Weights of a small transformer language model: 3 heads of 64, a variant of SOAP for these matrices.
Each number is 500 + 25 x the weight over the matrix's rms, rounded and kept within 0 to 999. Layers, rows and columns count from 0. Numbers have three digits each.

# up: layer 3 MLP up, 768x192, rms 0.117, rows 658-757, columns 0-63
# down: layer 3 MLP down (transposed), 768x192, rms 0.0774, rows 658-757, columns 0-63
up658:488546497521532462488495473505537538558495464517457486527463498491517464528498525503504509521502510494478527512497477503497513475518462494494484482485513505486530479469486500526508564494524476
down658:503504492507475507479530479476462537497496478530482535475498530522495512493488489520487472497476511486490539501519494524546465514487500483489439487505503486469491492510506482501516527492480517
up659:510473530489538526496502518538515516482486514467507457509521490472486492508507460499531474488484496475490480500461523488473509486494504461499449494483534483492498510494483530522519495492520520
down659:519486513551532493528507514506463513551530524472498504490491448505518502518482495464490494463522481490483515477488477517546547523485525503466547515500557494485511483494506543492527527501497525
up660:499470455517482521496493530538462471508488494466470491492498454476485516468447510514496490469517513519515518488508477473485511492491495499498480496527527515506526523497519497566435491483526468
down660:539494519485495510491513540509562492500512525504540531550467508483520530469507503525463506481498524522504490500494498511517474507463468501532489500528497529482481438492502497483483490503492466
up661:486527501517514492526516519494543542529498492530493500471506495520532537509471493459464501529510512510484519494484532473476475494498556500513489490501538476464518497487519499530468509531525535
down661:542487494456498483462472474448530516494456543496513491584523547535490468479511520469473508489462473528477472480542507497482510491497492506522518472422481485502467494503504517531526537511454493
up662:514508542438485495504515520459504502488538506477533477462500538531527542483510493477493490493514536495499474464472492459460477514492507527501499512495506474524437494481503506497497482472491500
down662:502498511528502453487502476526501506465502506506461476431485543495536525484497487512492485482556532530548495491510490523519527444552501511500487483508485466520471488481487471492539532494521500
up663:490499444465477485497508522484494486462534556497503492556502486514442482478472500501527475531483448489528455520494498509536508488504468539522517522500516514498492481507484467533477485499494467
down663:523519495497544490496504520506508514553522468494496518500492493532520507511499498505480486484485548493466520458498456509509499509507466472504493490495533511538474532514540497479504500504505458
up664:493498502502505504469517517504468514499488485507505511556504505463511530501505513466479489557442480517498478434483477475508468530551489459548510524491505507521478502484477537462512477426522482
down664:476520518481515517482470469475511518524477455486554527503500485522527532533527483521513469482528453506477512472485509531530482490493433468499524567544517487490523527476508550495505463502513515
up665:509558499495513499507510503501510527527472534506526450489495468509518504507521494498520507478479521550501497504511492518454496451569540495503464488480468475495504537489525492536515490484493497
down665:513449539504504530521520504469539517478533503545459518496476479520511506507467502448505445431507523495471476510493501490501503542528467474548519470487473534486478506501523515494510531504485472
up666:512479482478485499477494522450506519489480469512489493497514531491485534473471484512498469535475511506546473495506472524485494509476506485480489521462490471531544486458496493479484515471500448
down666:499504507498503494489538511512478464471486546513485499488493511494481499513483496467468560482530527472504512475490481484525487488497536508503524499477488504539515460470526477494494479478520480
up667:507507503500536496497527516509478486495465488504526532482482508511503476507573502534518498462498505462499561505485474503498453490477491509507520484549514463528479507501533524449503569459556522
down667:475531507485521500544511481554483516486516496488510544526514523503485506530459538518503486471534511503454536527484432464534477498531520444479477509572479473475486519503431429527501501523503490
up668:445503511544522532476496513493516498523498536477497504540459531494465516505422480501502487520497541544538476510483516467522510440512511494481513462503528524530487526524481478520534508494519490
down668:490513533480507502506521530523532510500507521456492530540479516495517528481523487474492488519496535526481504523472475448473486505490493462483468527461490524480570526522476531498507469520484473
up669:506514545525462517543492509487512492509478488505514500537492441541479514483488493473512507506526559520510496514515501462509499503487483489499507488530484496506542509510464507553506521391479482
down669:512543466483517498440515509521499459504507524481467526511470500497475521499490483460453474526511473484499461523484486489495499509491490507488542501487554515514470525515488533528528525482476505
up670:458530477525532503502501507477526494492522518490478469462493523537507516502500472480494554498495494495522505484523524480494507517486503483475492500510484479494509525479516484524483524525512453
down670:518482474540516478531508487514489564502484477519531537459527472506443520465492515494445451507477504524464483491488514501486489476516509492471477519470487484504456495480478448478508462495459507
up671:485528489481506529512482521514502445492477507494496495475508521515507478462514488476517493525491504522458513489446455503518498520457485483471484548495524522527480466492519486528497504514501506
down671:509487542489517538508491546502500493493471515502491522493474537513549513467493495485488507505493490523553561527476473492517532559476578540501499517474471491503483455476480468479515477531484465
up672:485501493496538517515464499493451489487533518468516501501488502440526494533501481512494527468506507504503484512469518540495530470511484517499519477529497473481532527538563488531540519503508517
down672:536478513492530525510492512472517463482454485518524480489484518519486475497495498473549495529494483507506516524469495489519477540492486496520474507484482504478497487527499507498473463475493494
up673:500492488528487516581502492508498479486517499501527489504504479459499432440521491489485492533482512516477467502547453473478529534522452475484502507509521487457509491513490511478506487490498497
down673:501476485553544523545490539497528531513537512488498487488479515494499498493503545496467521488486471458512514513532474526457481492510477512473494524502523450470493476512480539484497498479514499
up674:522515541490493480511508458470498452477493484465517501489487480494509535455521471497520479561535508522519470467554496484489465478498485512518525502512519482527502548485468519525507541508526533
down674:564475533499520515484529499503501466517492522465499536450471505441513499509505524562509504534509513495491502499526490506496546443457512484515553518528477534512525544462482444484513551537526486
up675:448509453502509445473506538517475520514511467508483511502476532524541507480535486472533532480473522529506513484553471485458499508524486495500502495516473505497500508508516489561492482458518539
down675:530514502510503475505509491456567534470513502500553489509507529526468486458485526483508466504507503485486523526474481499553480504463536504540494510472511480544485508499530492520489487487521463
up676:493491479507526482517492535485519514496503499511512535523498481522487485524490455458491506534509523516528512526499491509497470503518526483521512470491486490457479481501535478502502516483537550
down676:485508491519500498539512508538500517481470563491498454459476477485498511464491518515500531526507522481494499510520475525550466487498524485515512471547504472511500522482403539520493495542454450
up677:524468528558508531463548509554496532473484498513521504477487499504543444461515479513463456496515493515549509454487510477514504505504469478519489496491501521547448487524495549532499518488502524
down677:569441537495567501490533522511477469485520521500497525467513506499479539539510488512538519532524522496476511467481512507528493500470495513520491484479463512545511487481478520484507498452497531
up678:548543503509517503492529498516505501492498480517462528487488509538543499561515472500494501505501450486440487501470531495490461488482477485493495511475485522512488483474495478505493493513487544
down678:464471493497471505490476492487487519465493508496522476490492504522497495518486481471481513495501499506505527483483524491521489489478518531482501472475527515535474516495510492531497495518476463
up679:549500526493513521512471484497491478503492461509497491510486485489535523472483502532527475500471514488495478421462518530525461485523544472520457498495495509516490460469564474533481523441430499
down679:507485502531498478507492489506510517463491521517441452528517511532519492485526550500477532522499464506509487473494497481487487513497487521523554468500522519457524454460510516544547491490453496
up680:499459500499446493536479490501539490467533530509520502480492481533502487473508535525513506511547505497522519511517436536492556462520494503466528505509482445496523462494489503537537486511528474
down680:494496494485541523479488513504445503500536503526499500533503521495509488496511479501521488519490507511479437502516521521446477493520508509527495503520519522549467494534538473523510479499485463
up681:525474526520480505491460505540507452524529490519522493519501497508509478503455499480477524475521495522502464511483560426542466513468502490468475517535511486490492467469519477533484536476481524
down681:484548504508523471500476518473461485483511502502493465507533489480461534530507444497512491501501494511535458509496521513530488501492516463520459534464476489551513492489481493510473505491430505
up682:491536495499460467514535478456503501480502558523519483489503494477523481463509511503515511482485512481453526507493489514486475503469465528512538528523513518409480582474547455417495543488528523
down682:505539506537510496508467534513497442514511482484525464496500499508522510460446478514502555480481513495505478501483495480492489516507524497507515489518491495495528461443468491502498517485484481
up683:520518488519500547433546485516469512520475491477491515484532489524457521511529479490495499557479512515500463505502482449527507491510498500586523486482518512456498480460507476524498480497488478
down683:529491504476457520510463463535549510551461486517506519488521536538500517500524502522448497514474541500522464530469488489479505505475476523510486549456488511542517465530513524429531532484457537
up684:480474506487536565475483519561572472550496421510544464510538453509465493503528492482489525542472501490504460512474476525441551547501467472571507538458512489464517495498512493497507499522536548
down684:486504503519526526503461494498523463548471491519515507503478446504512485523497502476465562516518512522517507546542492480459521464459471444518488551489529509471480520471528485485512474491456504
up685:485464486462489474531525542484552490539478522469453551493522456468477547491467531517512529530496485536483533493524538538510513488513486519493530501483455472487487466512503493502491514520493489
down685:524468513464534584547497475544469482488504499522507545551517462498525498488504524532480482515500476510518488489488466503473515504550496527505505500508504472447480525523538486498496512490468484
up686:491475489499523492515490535503531482518495491521525493521507476563496523522503487486465526447547535511539469486521493441505473554490477457476532499546481457520520472472523526496542489464495527
down686:552504490522501498503489465530459516503466510483478506521461483556506556507536502487506490526499486496477504515498487521527513522556515520487486493463534503513492490551510487485527506517504503
up687:496456541504495498505495503472498480477494516458536512474496525472499490507514536525505494534520447538504486533513507490513479497498517495488468512494480512499515499534517510518463496513480460
down687:470487496513501474493513485491472517489533484513459476534521467498505462490522498504527501461515553494508542493455479510509530499505488479493476503521533553511525533494468494463514469463507496
up688:481487496497502493468523502545505520510515484525507483496456478480564495532551533521469513467482454529551432490533494413491502485502466528471495498465470483543504498491488488477483450516540534
down688:501472463507493520512500489465498521531482511493456516507490508490487523520476543491512472475533495511507547524476484543481512520526519507519468511516450532503518501480485522509512475470507498
up689:532505532463467500502512478511508514463458515476537482511508472544509486513486494499559456488475490530499544472446518509472539476519476490540515492515506486458490531498505474518527493460454482
down689:504557518463468486519541517517475478473514500520493524515497528535486517496486552511471523482492474505437472531540453531535508528490499491458475500506517481525479497511523498497487450464490431
up690:506508513472518501537497492542480500480483478472516507478492498509507482472519464478545492531461497444493437493470546474506537485523475491453486528487520524494501471529472500485484476514514502
down690:537519486526501493511511505486492479501504564506446531495498498497441494518510516495429515510539503520522500434485497519516500551463481490487501532501517481507465482501496461523543534476505486
up691:498458530514498489513480470462541529463539490510495473477532474500496546533477522518537487493516494455518506481495522529517513475471518474460526517456471563472529462519509457468485475471478507
down691:524515499454503467534465474514494500465535467466462511452528526516470509514520485538539453500503539449479489505487481518488524541497499526474489494496515484492535497495483454513526493496544471
up692:497474532504488492493504486473516456543509501483484515467500495492476524500515437504495523496504546515511512488484513523511498456483504526519521504510464473483471496435504502476498506491497526
down692:489511471484515529502495505473451519506508499488512494516529463528502489496507499520508489488517456509551540502505488472501527520515493559489511478496488499539541506529462480517498509511506454
up693:527526490528541484470530508432491552503527476514465465484491494499495502526525490456490519490529476528521439515491512514512528502478485488479491504531482478522481509540493492473498472509512490
down693:477525533498479524500507479507475483498489481474456459502487491536487498507498521515537516479482463492564528526534490516503481472491485504514510527463528511481484524486475491548479481517473475
up694:505506504476479471468558533510524502530490495477514543463477501485518464482520481465536494458524495496532479492505501493430517526503508493554503491494439464480508497462524462537479494467509533
down694:494533519513507503462528505521500537489489561510482508528490535506528500534501485500520490522502524473487507475505504467514494497465476510502514509539539515473516511510515481517500462470466454
up695:475526476511546475520479496503544491488512480524518531468513507499482468473538484459488526522462452506491472489515513517500491442449575461454510491521522544501497450501539529481501524525492488
down695:521512533496514496542507463467528475516500538492491500502524471518492517480474552489541562513521479486519510511490474516493514504514530447498451523550436482461492495521457511496495455503499512
up696:489542507448521446450524524496492556491490533534506478494462501506478523463508523495507541545462521513487464491468513451444498473498464508529485503503519511537549538509488465427513490457519523
down696:548483538487522523522460551452523441520471455465490487472482519486496504502498478500465528438501495507556493527471497482501486503480517496505485502452499496493500519480511514513459528538472478
up697:513479524468494484476506513463455528505534509498479494478516512507461508475458433495512501546506511484517478519494520545510445478515482522481484516473488522501504495523510468479541495537538542
down697:476508459490498487512522482514511467467432454474495494497491503467492471528518512464475508513467514547469493520513487540499545495487474470525512524460514472491545528453484472476523475471486491
up698:495517552493548468492483497503460508510516495520524478491501470540518510478538506509483503473509516491486485470461507485473491488464529516552527543513478457491499504508522502493445508518491503
down698:503499524513495523491496505523480528479486513465491481487515444494506509523496501497485472489501519457477487491463480491520505500522494490519504514513513480516506526503537461514521466497485532
up699:521475485475484521511491494466501519511522470523461432498512538515507500507490530535481573544511438481471478521531485499474512551451504500536555508484491503437534494525483470478548514487528500
down699:511474527503508530498492471529502505477437520544486477494504467482512536508465495517510491483490490518488499527506445497466526509492533514547524507496480513482497510463464504495503508502508464
up700:493531513522485483506566504485495501486461524501493475524478519494496520464493503500506532512516483492514454506486496480506489525539526530509524495495497504492511510514540534486474468469498503
down700:483489514482491518514481529505497498522526491536465490520509501513487485526488512503506436512504501513510522486507454515589505517487518500490477550508532467499479469490457540539486467508473506
up701:445509514485484499517508471480517486503542521524526492510523508472511505521525515499501512488489474489499511540542498529491480507510501477524479499506507484509513514497501511486466512500471516
down701:479528504529512463478497501519492488532503490486512519508513502489510515545501578496483494526512499474477528490520493475501503487453524560494525515449473487506504481471486523472546512512513497
up702:502489497519528526529541498556449502477537479569457526514475512499478510516493473471466494516516517510512486485458480489498538493488432511467486520487505460514480526512531493499509544495520515
down702:495496472459486455527427515557490430532524487553511520456456521460465510489514520469497538553483461488500567530478541499476483508510456490526480540470481492558473533463490494437499442473493531
up703:485490507500512516524543502471535497512497525527475491513522487502564542471508499487526490519518522518451546535508511470514511499511520473540459542531473480542487536481560478471514497481481494
down703:466493509514479484515473546483524456489474479482537494457537491523502503523482543534505530473476520441441494504520522509496526507503506513493530516481458524488481528494531478521572532474510476
up704:511487508513458493488477481545512519479501490505482468478488502519484474502514497550498417484518481503525495477555459494499496502521530494504507508478517481501488522490535484535464490522523520
down704:498500507487471520485443480515485535535494476495524451516486498481527517501526553522522474481470469464504561484518526512550528465516503508515517479486526474512474486505502532473517492479448503
up705:523489516506496546538528483491532510502508512512452492501511531472509476542465532490504514513540477488503464511530509500509503493499468516544536485467500502517487550496552510493489469508542516
down705:515496490498522471526488529525517496500472507496502512482473499478490498459496522464495518473501505476527469472473512479460448554490523512453491509475487535497528479497508547471507496450494526
up706:483490530526528501518503487523527547503495460559526506519463526480539517504532485522492472461470533491509463526499501470547465468524455467510481502517474515488518456477517507488515502403448526
down706:515529536487510483556481463483458519526507508501480519469490550524496557460536535515508490493483506502521494502522485527513471497500472514493461479516483486562491467509531498468514487488460519
up707:464468494534511484468481510478515501517496519452513509487524481507492520530514543504463546541485552546527464478496498490473473515508495489509495507545519485502505509477473435535493518535524489
down707:495460476501462501565498455479561512503491526531467526519523508474487503512525558517494553522534504505490484521494503532485519479465515461531426487480530501507533507468501529551543530518477488
up708:435488483475482524520488444511477495505552477530457485484495496532488540473494534498508485504488474524465467514456525509542467502498531467514486494524509502488454513516531497499533520551505475
down708:460481526517505500549501493549493530514525510513492527510516502470482490500498542460475484482466498468534497471502529492510525519500545506494478527481490491563530517470498457464482515505492468
up709:489459535473486483533518463441510464521516555524505526522486548488510492456495528520522531518503480485499479527540502564514520566487485468476497493478507497504525507493481463497512502491492458
down709:479502498484459499500453502527457509485470550513543487555522513485446507506489457492509494509492465448477535498506512544504526548502517484481520562499494470469470541478548492500472540488491450
up710:539495490507490488450495478463510495469441489485456511471510547507485502501509497527479481522531457517490477550503491543457488462511458514498488509495527496501515520518562497505480499484529503
down710:500503499522490516511484526536476529530512499505516453451458514515491463548487490499498471532483463471517499502536529491491533496460492506499538439504517493465508515456475507523487553508510493
up711:530476516529479520530490503496487508523467524504506503482512486449455512493493535517498491556505531548472478503499482508486501473491463492508485479513572485529498506461502507493519472529525524
down711:547477551469514505507464517475472468527522510514517493491471525458524506511512537530493481496477552483502450493432496522512528553477515508507520481496490496536524496473497512472524516485513494
up712:505484530530461476529494532508505503516445470495510519544545509494504523495487510493494466491498467487497508521508524526491510509499462469460508537517481439460484478549497498493519517508488495
down712:500498538476489521510506455508451479506479503532500517489503538539494488490513518500521474516509448491481549527504530509507498512471517503505531492543467530541522499488512500449527522459473457
up713:490499516487482506504490471497509538479537499518527469517529473524500514502518524498480468484486515487509541461470544468562535510527496426502518471469461482486490492474478479510481542439506500
down713:495503504517490476518466523521451540486519512496494453492472494523478459517475494494497468454496481533501506514519520518491467501474497514480503463517505528576471482504507539495487465479526455
up714:494508529516512485532525487462520515495504523519488507478535510487464493456454528515551480527476495492472471559494463475485479512488486529500512572519440468447531550495494485474505463483481494
down714:518502529521502506523464513498479520504509479504489500487486533465457514478528521481502503524481497535498533513524521469529497532512444450522570534515501511522507497495531526549528482481461464
up715:457491524526522489466508478475492474472529469465509486511486499453512501503502490516559476513498461479530480464520421567502515482537486522517468513515514484482494500532505509524514510521495521
down715:537519522453488487457471500556544433517467470534494489471476472492527543501585492505498483495493462483502546525465497449510510496465492520526487521521514523482514507490504525498512506476461488
up716:481526551514522542508496525486504459527518470482508481468532519451532504508469485462437472481547468485541468507525534539498468519488483504514485506531501477480494479517514490496487544479537479
down716:507525503464468508533553489461529492475513476483494515479540537483497471459467518456501517483491461491518538504535447559509460475517528511527442427477473495524499496456488501527572512528483496
up717:465539516479480503484513513493541472516503529465496487498472486508492453520464513511496534492552487501537504476529484488531518460489503478499500526528480472458534524549461462492488473494534469
down717:457508482486484506493469537486484505497487494485524479445485504480518557478525481496505487506490522495471492514475534537494500534497502479494505475519531493503484502509466490497491548471458504
up718:501524466503516479506496486501516530534482470480487506519475500488436491510491531516509509471470484504529489507497532519480537470448498500490491492515505502493486527499496501519451543504504475
down718:504487523494532476503520480482502495508498476496468518519524511502553470509481498474504506502496499489501479480503500488509508486547516500488464493455513521488470489478504463512468491505487437
up719:510466481525518465481508462481537474514490472481535501445495487475531465509451489473488511503494463525510537490545454516538473508505523435539540496482452480530502477470524491502505485520482488
down719:490514489484543469464519533543490470494464488503474482506583513511509483546469510491494487502456448486515536574534487523505524506515557483511514478490489551562537497481513480499478517515468523
up720:501525478494476500486525517483490513484492558476476520467469457486503558503512495500433481520533520530489512489479486472490540469520479507440471485509479486470456462570507494465491484463489472
down720:516493528497471487451528476471514533496506499500523488501503539541486474544538511487532503511487507473492505477467527510507458558480449497518514537493493526506487528465506519495538470503478502
up721:476507531495518499480527515500477529468476486545502476498472497500502465484498508483488517503524495513488486561481505457493546489521482466502511478527489513515469531488518493470443506484542511
down721:481518483519524478492494474459490459490501486448496457476497513483529503501509488471524477461526513492501528466502457460472485474486490558492466512481455488547507478533461460503520476463438497
up722:518482529508481477521505529507438499497499462519462461487535490496515521495454500449496516507509472454495499530512512526495499485492517440530531534519504477482506530500535476482479508476517466
down722:511470506511522494466513510500486461496482483510481518481492486503525462512511528464481484486469506500506449532510476482511437484502543502489540515492524442485499520513481588488484538477499529
up723:491491502515485504514511504509541542454493473507580501497516479527516488500472513480494477517508524503511469486488459552469477494524488526497466497523488518489491491513543487502536491518511503
down723:540501478486518472540502520465474512489477519489468474508488523511483460499520558509576479486525526499567506497492482523497447500503490495491483490506479510527429509496491492467573532490487514
up724:507519468504515475504550465470474444502462517543517523529557509462508473492477488517495489525505471465505511489531479516530478517566482508484488508488525537496512484508483502514470538471453492
down724:513521501512542518458513511554545495472479539516481517507515484485463499493498490498495508533544499529499497500512524481496499427451506511462499489490512486444542511496511530527510505474501457
up725:470415505467518481520493507500541517469504513480465525488459496511516490514561500513484524539520482477516460494444508507530528508486494531470485569550512499490553506516507551488518485502468488
down725:500496544484492502527426524489427522467479498433512475562553553517477529501508492491456551477528496511494489475440520521496535558466501490507488534520447545481514507507495528537526466487478515
up726:458519532530509514505506489436520492524520507504520506482546509525491504471517478508514493479513489461499525489463526545499489513539490490522441499534542547490519476470523513514465484534504549
down726:562489501535508503498480502503522464503469508486477487483526472484527518511480562484500490501532501521536480487503471453524499482499506519521457482507486486512494507476445505487487500496525468
up727:455477529516538508499522524512539493482523514480529485489466462494521508491533477465539519498490550469506465505506475493502495456427529498501503494532482522512493500504480499499481471544537486
down727:497478511502504489515500485473494486508493500486493485544473527489537501528475484521526503480492495509485508509488500511506516533534489516520489494485514518515526501495489473523529483475511466
up728:463471515511546473497470462505497542531527516454483495511514503498492550495473493495518481507519529493456475528470515503497499515541518488519440540514493513519524513534527540500509533496487520
down728:524481508448523501480511475498484501510530488433482498512506509422509451539494500548480489522489513492519481522495469487523464525436499487468511472463474474551482502491492476437472493524504471
up729:508488465503520473468528515505529542496458511512475525493477436523491514516511466534480543471476475525498514465481468510504538459511536508530500525518503495480491530489533498504507482516489500
down729:487475466469517468503471497475520514492507513509491491500521458506516505501487486503529509480474476493514525503460497512509498471466502493524453482488522506463503516485523494520470534497521517
up730:475519532469486471512496500487478512522509525489469479486491491503495495512517465510514512501521497481487527495505516482464479493539530501519495515523521499510494486477559522505525451482491519
down730:492486439503476502504465512485503476514498504487523512485482513480507521514468486518524468466506540477553480476484481505522547501481472529502496493459492462468478522484483511470510500517519519
up731:528476545432502472518511493516517527534489472526458524501462490491526500456449511507472483534482490455490541552493556528487492501541523472469500494511465518473556493497487491490495529528492510
down731:530512490557487455491527512512521505487456503522497513480442489530439508492490551515521459520475486514445546499495532423463484518475516513462449506458522479523485495504519475484551483507515506
up732:474503513445516477524537500463479502466522496491563518467465495463436483474518544492476507523494529480528499500526525479491478471492494553518493463498472500479525469523524491486496505513492476
down732:491513477495524518504494491509451487508488502536526526487508511489516485538517538508458491465532477459490491489514491523507481503477518545510464530497493528498522554507515481477534489514513511
up733:502484453484479493496528514459496492588521516468517516465472484473477555526500498510518518481503557480464518467493485538501507501477516504537508476515449485515517517508495450514522483485479513
down733:484465545444506490485503519494527514495504485558489537488544473527488473454436516519512514534521440505509549546489518496480527540519497534460480520470529491518460543509540515525500549526518516
up734:483525490539474465486524505498493487474475514513471490481509516522524484495513450498467487473500478544522472444487540524460510483468498529453526485524413522483533501493512488543487471513482515
down734:491476503449512477519478506497532523533522458492483507492473516479473497512509530462507508492454513499485505526504518525499492567512509527477503543462493486543469504470473491481515507488497463
up735:484472489499530553497515468497560513448494488511508527500506491512495508498514514523518451486516503487495517501526491517498493476501474485527477458513523485476498483455521492474508473522483517
down735:485515479483499484510485469479522486509496463529484482529518438464473516502542540484490501500470495488462562511512510491514482513489493506506505471478512501563456514485501463460537579444452464
up736:484487505487491500499505526471508509547519513466471468498507511469455526509504496533469490517497504489487476525518521477503534504483503465506504434474505527535496508520471527512474498507524496
down736:521500500516482540509452501510528522484477520531486500505481517503528475492497516514459490481494490488546529514518457515484482484529475496512513506505488497505523469529496491476454472471465497
up737:529489506434527534460501508513527503479490530482499496490505519508492492470491500523497478485497490463478512491498533486491484446490527507489528490482532525510468467510549507477505516517504499
down737:507507512503502507476521470486467514524495488477544473541489482508484481496487472482510500478502521523542518515477467510534506534494472497510445550505524513545520542511499536500506486486465488
up738:508470493523486463529521499510507454458477505513480481496514497474509518513524482458526472529534487509451461516528508490490486504514529492455513516530529483548492523482524501442498494477507519
down738:468439504552478454506478483548499486502516464451437526503502574545487525521517495528474542475501501516499508563541533499447474529534513420546532517515505504545501446496508532526492497489499429
up739:514510502481505479502510544505504490513504506509481464484515509502484546540502471507481483479499547507440471526487485484506483516505464481503537481507485508487481535496494492467478531472466463
down739:498504488515504487492489467545536541489492507504491472526512508455537495468536513486456506535518506485490551524509512484506476443494511481526502497499510449503496470547448507473474533528500456
up740:551517550493521485522445519484488482500513498473471484495490488490446487492503476499548500505520481483529546528517494496484478456480486499525444534457458522472461523498575491523534499480549474
down740:491512446481474486456533458493497532512537495489528475528508457544520454522539520528485485457468512509504494480489503464478529533502530518543507406505498482543568456533487495466488460461479568
up741:496476490510491524493505514518510469519498503463515482511499509505520490478492459495504492525524469489493514478510519532482536560474489507482516506521498485511483469529492482502500468484533526
down741:506530516512472479487491475453503499489500511487505524516487512467503526488511513504460529482511478529479484504510479465490505491475527495504502518455501537517553511543493531474480507493487496
up742:484514502467552487499514530526524528498490526505476495487477501517497501492515459488502493482491509448472487505469465488467528472546461461503493488497468482532501491555490503480519533514520493
down742:561533510526482463514521535463527436530522506485454541506473548480469460504529470545526460504494501461473502508557455483453501455483478498494540514466488555501456496542533496507528456501497562
up743:504519490493494511491513485483487500533480504514515431494507504495513519504481510509435527509474484480438471482530521504511540482523496479491513507513499474472520525497462485526489520511549491
down743:528514476463463482482501493475489472495473480486513501502516539528522492493521492492515525528498465444462474468479502516519550513464502518509533466513500492469510509511549467530492508499502528
up744:501508494514506474525563495481533526479490488520465529521476508491499479515499517453547465492471526477540538504538531511470532504482487445489484484499489530516535495503485473543494539505500512
down744:527503488491488526502491491475515495511475520457498503513495458489513513504510494489505512488442495513469519492465477493558508547520482488532487534476494474526521498513495538490491472495495539
up745:473519491505492493486539490502459504492485519488563547540495499478490521492518510484499501517451501544496446506492497516536505550540507497469492476495580489468474445538502491445536485491447518
down745:498502559496508490555486499468498485521464522457537494523466503493483529502512505533523480481508484462519521533448500501520469475507515526535504468517502489493466508462490516509505502489527489
up746:506501487482484471480494502478506504533466523497498477524488502514488474541515511490543533500488506457491495492514477501483452493534511538542487500512457466504511485555501471514456472500502515
down746:459491512540511522463476462512461466533510485499497527485517518516488530503493501485498508500461466527515439503511487478514480500467457475520528480471517533527497511451517536486515504491517489
up747:459504459498513483458500505473466453502532519516506498492499476520504491454500462521515579513548479515492505546452472467521485517542521459484514507502529521487490466484541493459517491491523492
down747:507466506505500527513473547505504445518487486492486475532475490487517463464482538508450525484518542521531416499522507479477492494539491529496512499473489482489513508518520545499521511550508490
up748:509523503520452487494526517489519464483510519460510534502501521479510523482441432481469529490565470505479479494494529515539463473511531562515466479514489485489484525527506519497518504474539507
down748:523465493514497499528457512484487527481497511502497535498493510488476481507474513483497443498464482473546489505528474499483475510507538473511486521513529531494502473502470508486532478501511491
up749:497521476479500527462513494532497479502501527511486511488433494544467511494532506508481522480471541494480525451497478490471519471486471492477539528486520466494494497490524531475528510516499513
down749:505541517505514535464509497467499518476476508521514501516516511524487551511536491520494499478532477512515529514512491496506496529505475466490522518520491496473519532505501561522457526505514531
up750:517461478468524475519464500503545477521492474475486548499506533506475540503500525480481494481558486520511452558521507530504538471499473480528523521538504522510507505492502476467494540526544486
down750:538459479503518486495499462504527460496457511510500485462508486475509489537530513484504545518528485496528493483518492526485506501509410516503526516492501495558497454492504518513492481514453518
up751:488524526499506511512494497469524487504484478509497526502483468522509504510506493502457454458492516573509532496570490468501476505520476518489453487476537523457454491474520451523471485496515480
down751:440509529544475479490539549467565517510517512511497438463478492499529549452484522499522488459497471514488467462501533556515470523468463501478493501534513491472481441517541496495507513489513474
up752:530469498500493485491532505471483488498477548530487484464483497521507516524499488525457514481473464503499522428479501428548505480507494497414456465545488526500491509529512473495507491549489484
down752:476486492490483500510455457540513509476475449486494516472515523471495504483476504497532532505508482524490503542515515527491466476535489520508482518495485451474507503475537451534527503472517525
up753:506499512514515505481494497495472496496474514485513512523500572530500516481471452495539509463486521493470522481506517481513487512508516514528515490492515531529519475512493535491523518468494514
down753:529537519487493544461464484480481477445504521488517486488485430484507494514464503487485486461499560486512479582511454510491520539494532508489502531538468518483507491508515541485538439530532574
up754:438516508489496505479505545509506488486465525491470520473479508477484505495500486478455470507523473495540484476550484491500559532509482478506502477531459545483501497500496517478487501496525520
down754:543524489487498506477514513492491495511495480496500513482465483499513491503482510509490504514467504518546489505475483508547512523511516514491483521484521504491517516501507492486531522500463467
up755:526490480464518495544523507493481516492559516474504528471502495487493487526492486488544506491493516481465466490500524509493495496490472433500494511502483508527493485523534495518479514495516477
down755:473501530520475503503490505523511509494460530499528505468509512526510511541460460539493490501514492492493501512515517491512508485558500546527513506532508525503519532523493514480516457459422463
up756:470508526520531504523502525523496486585541561516482471527467493517514513490507461474464513506485461517510474508466522523480559475537470463530437473500530542506469509517508500461492489497494459
down756:488518463508489507507530477510543500548511525497493519461488514494498520493485489430440490534482511507494497500509527517515499495487492532518551484472498491513476456529494493501513447498471527
up757:505499508488520484533473494484478522509545494501531507539524515484486532474478471488531424565493493505512505488534530447492533539481480507470463499568486506509510517499513497536524492503509532
down757:506512464538474526549451529476534489517485525480484456548493497496452463504483506488481499514519495501502541495482512551497461494525538527493477522468487491538483494524485502477459475512521504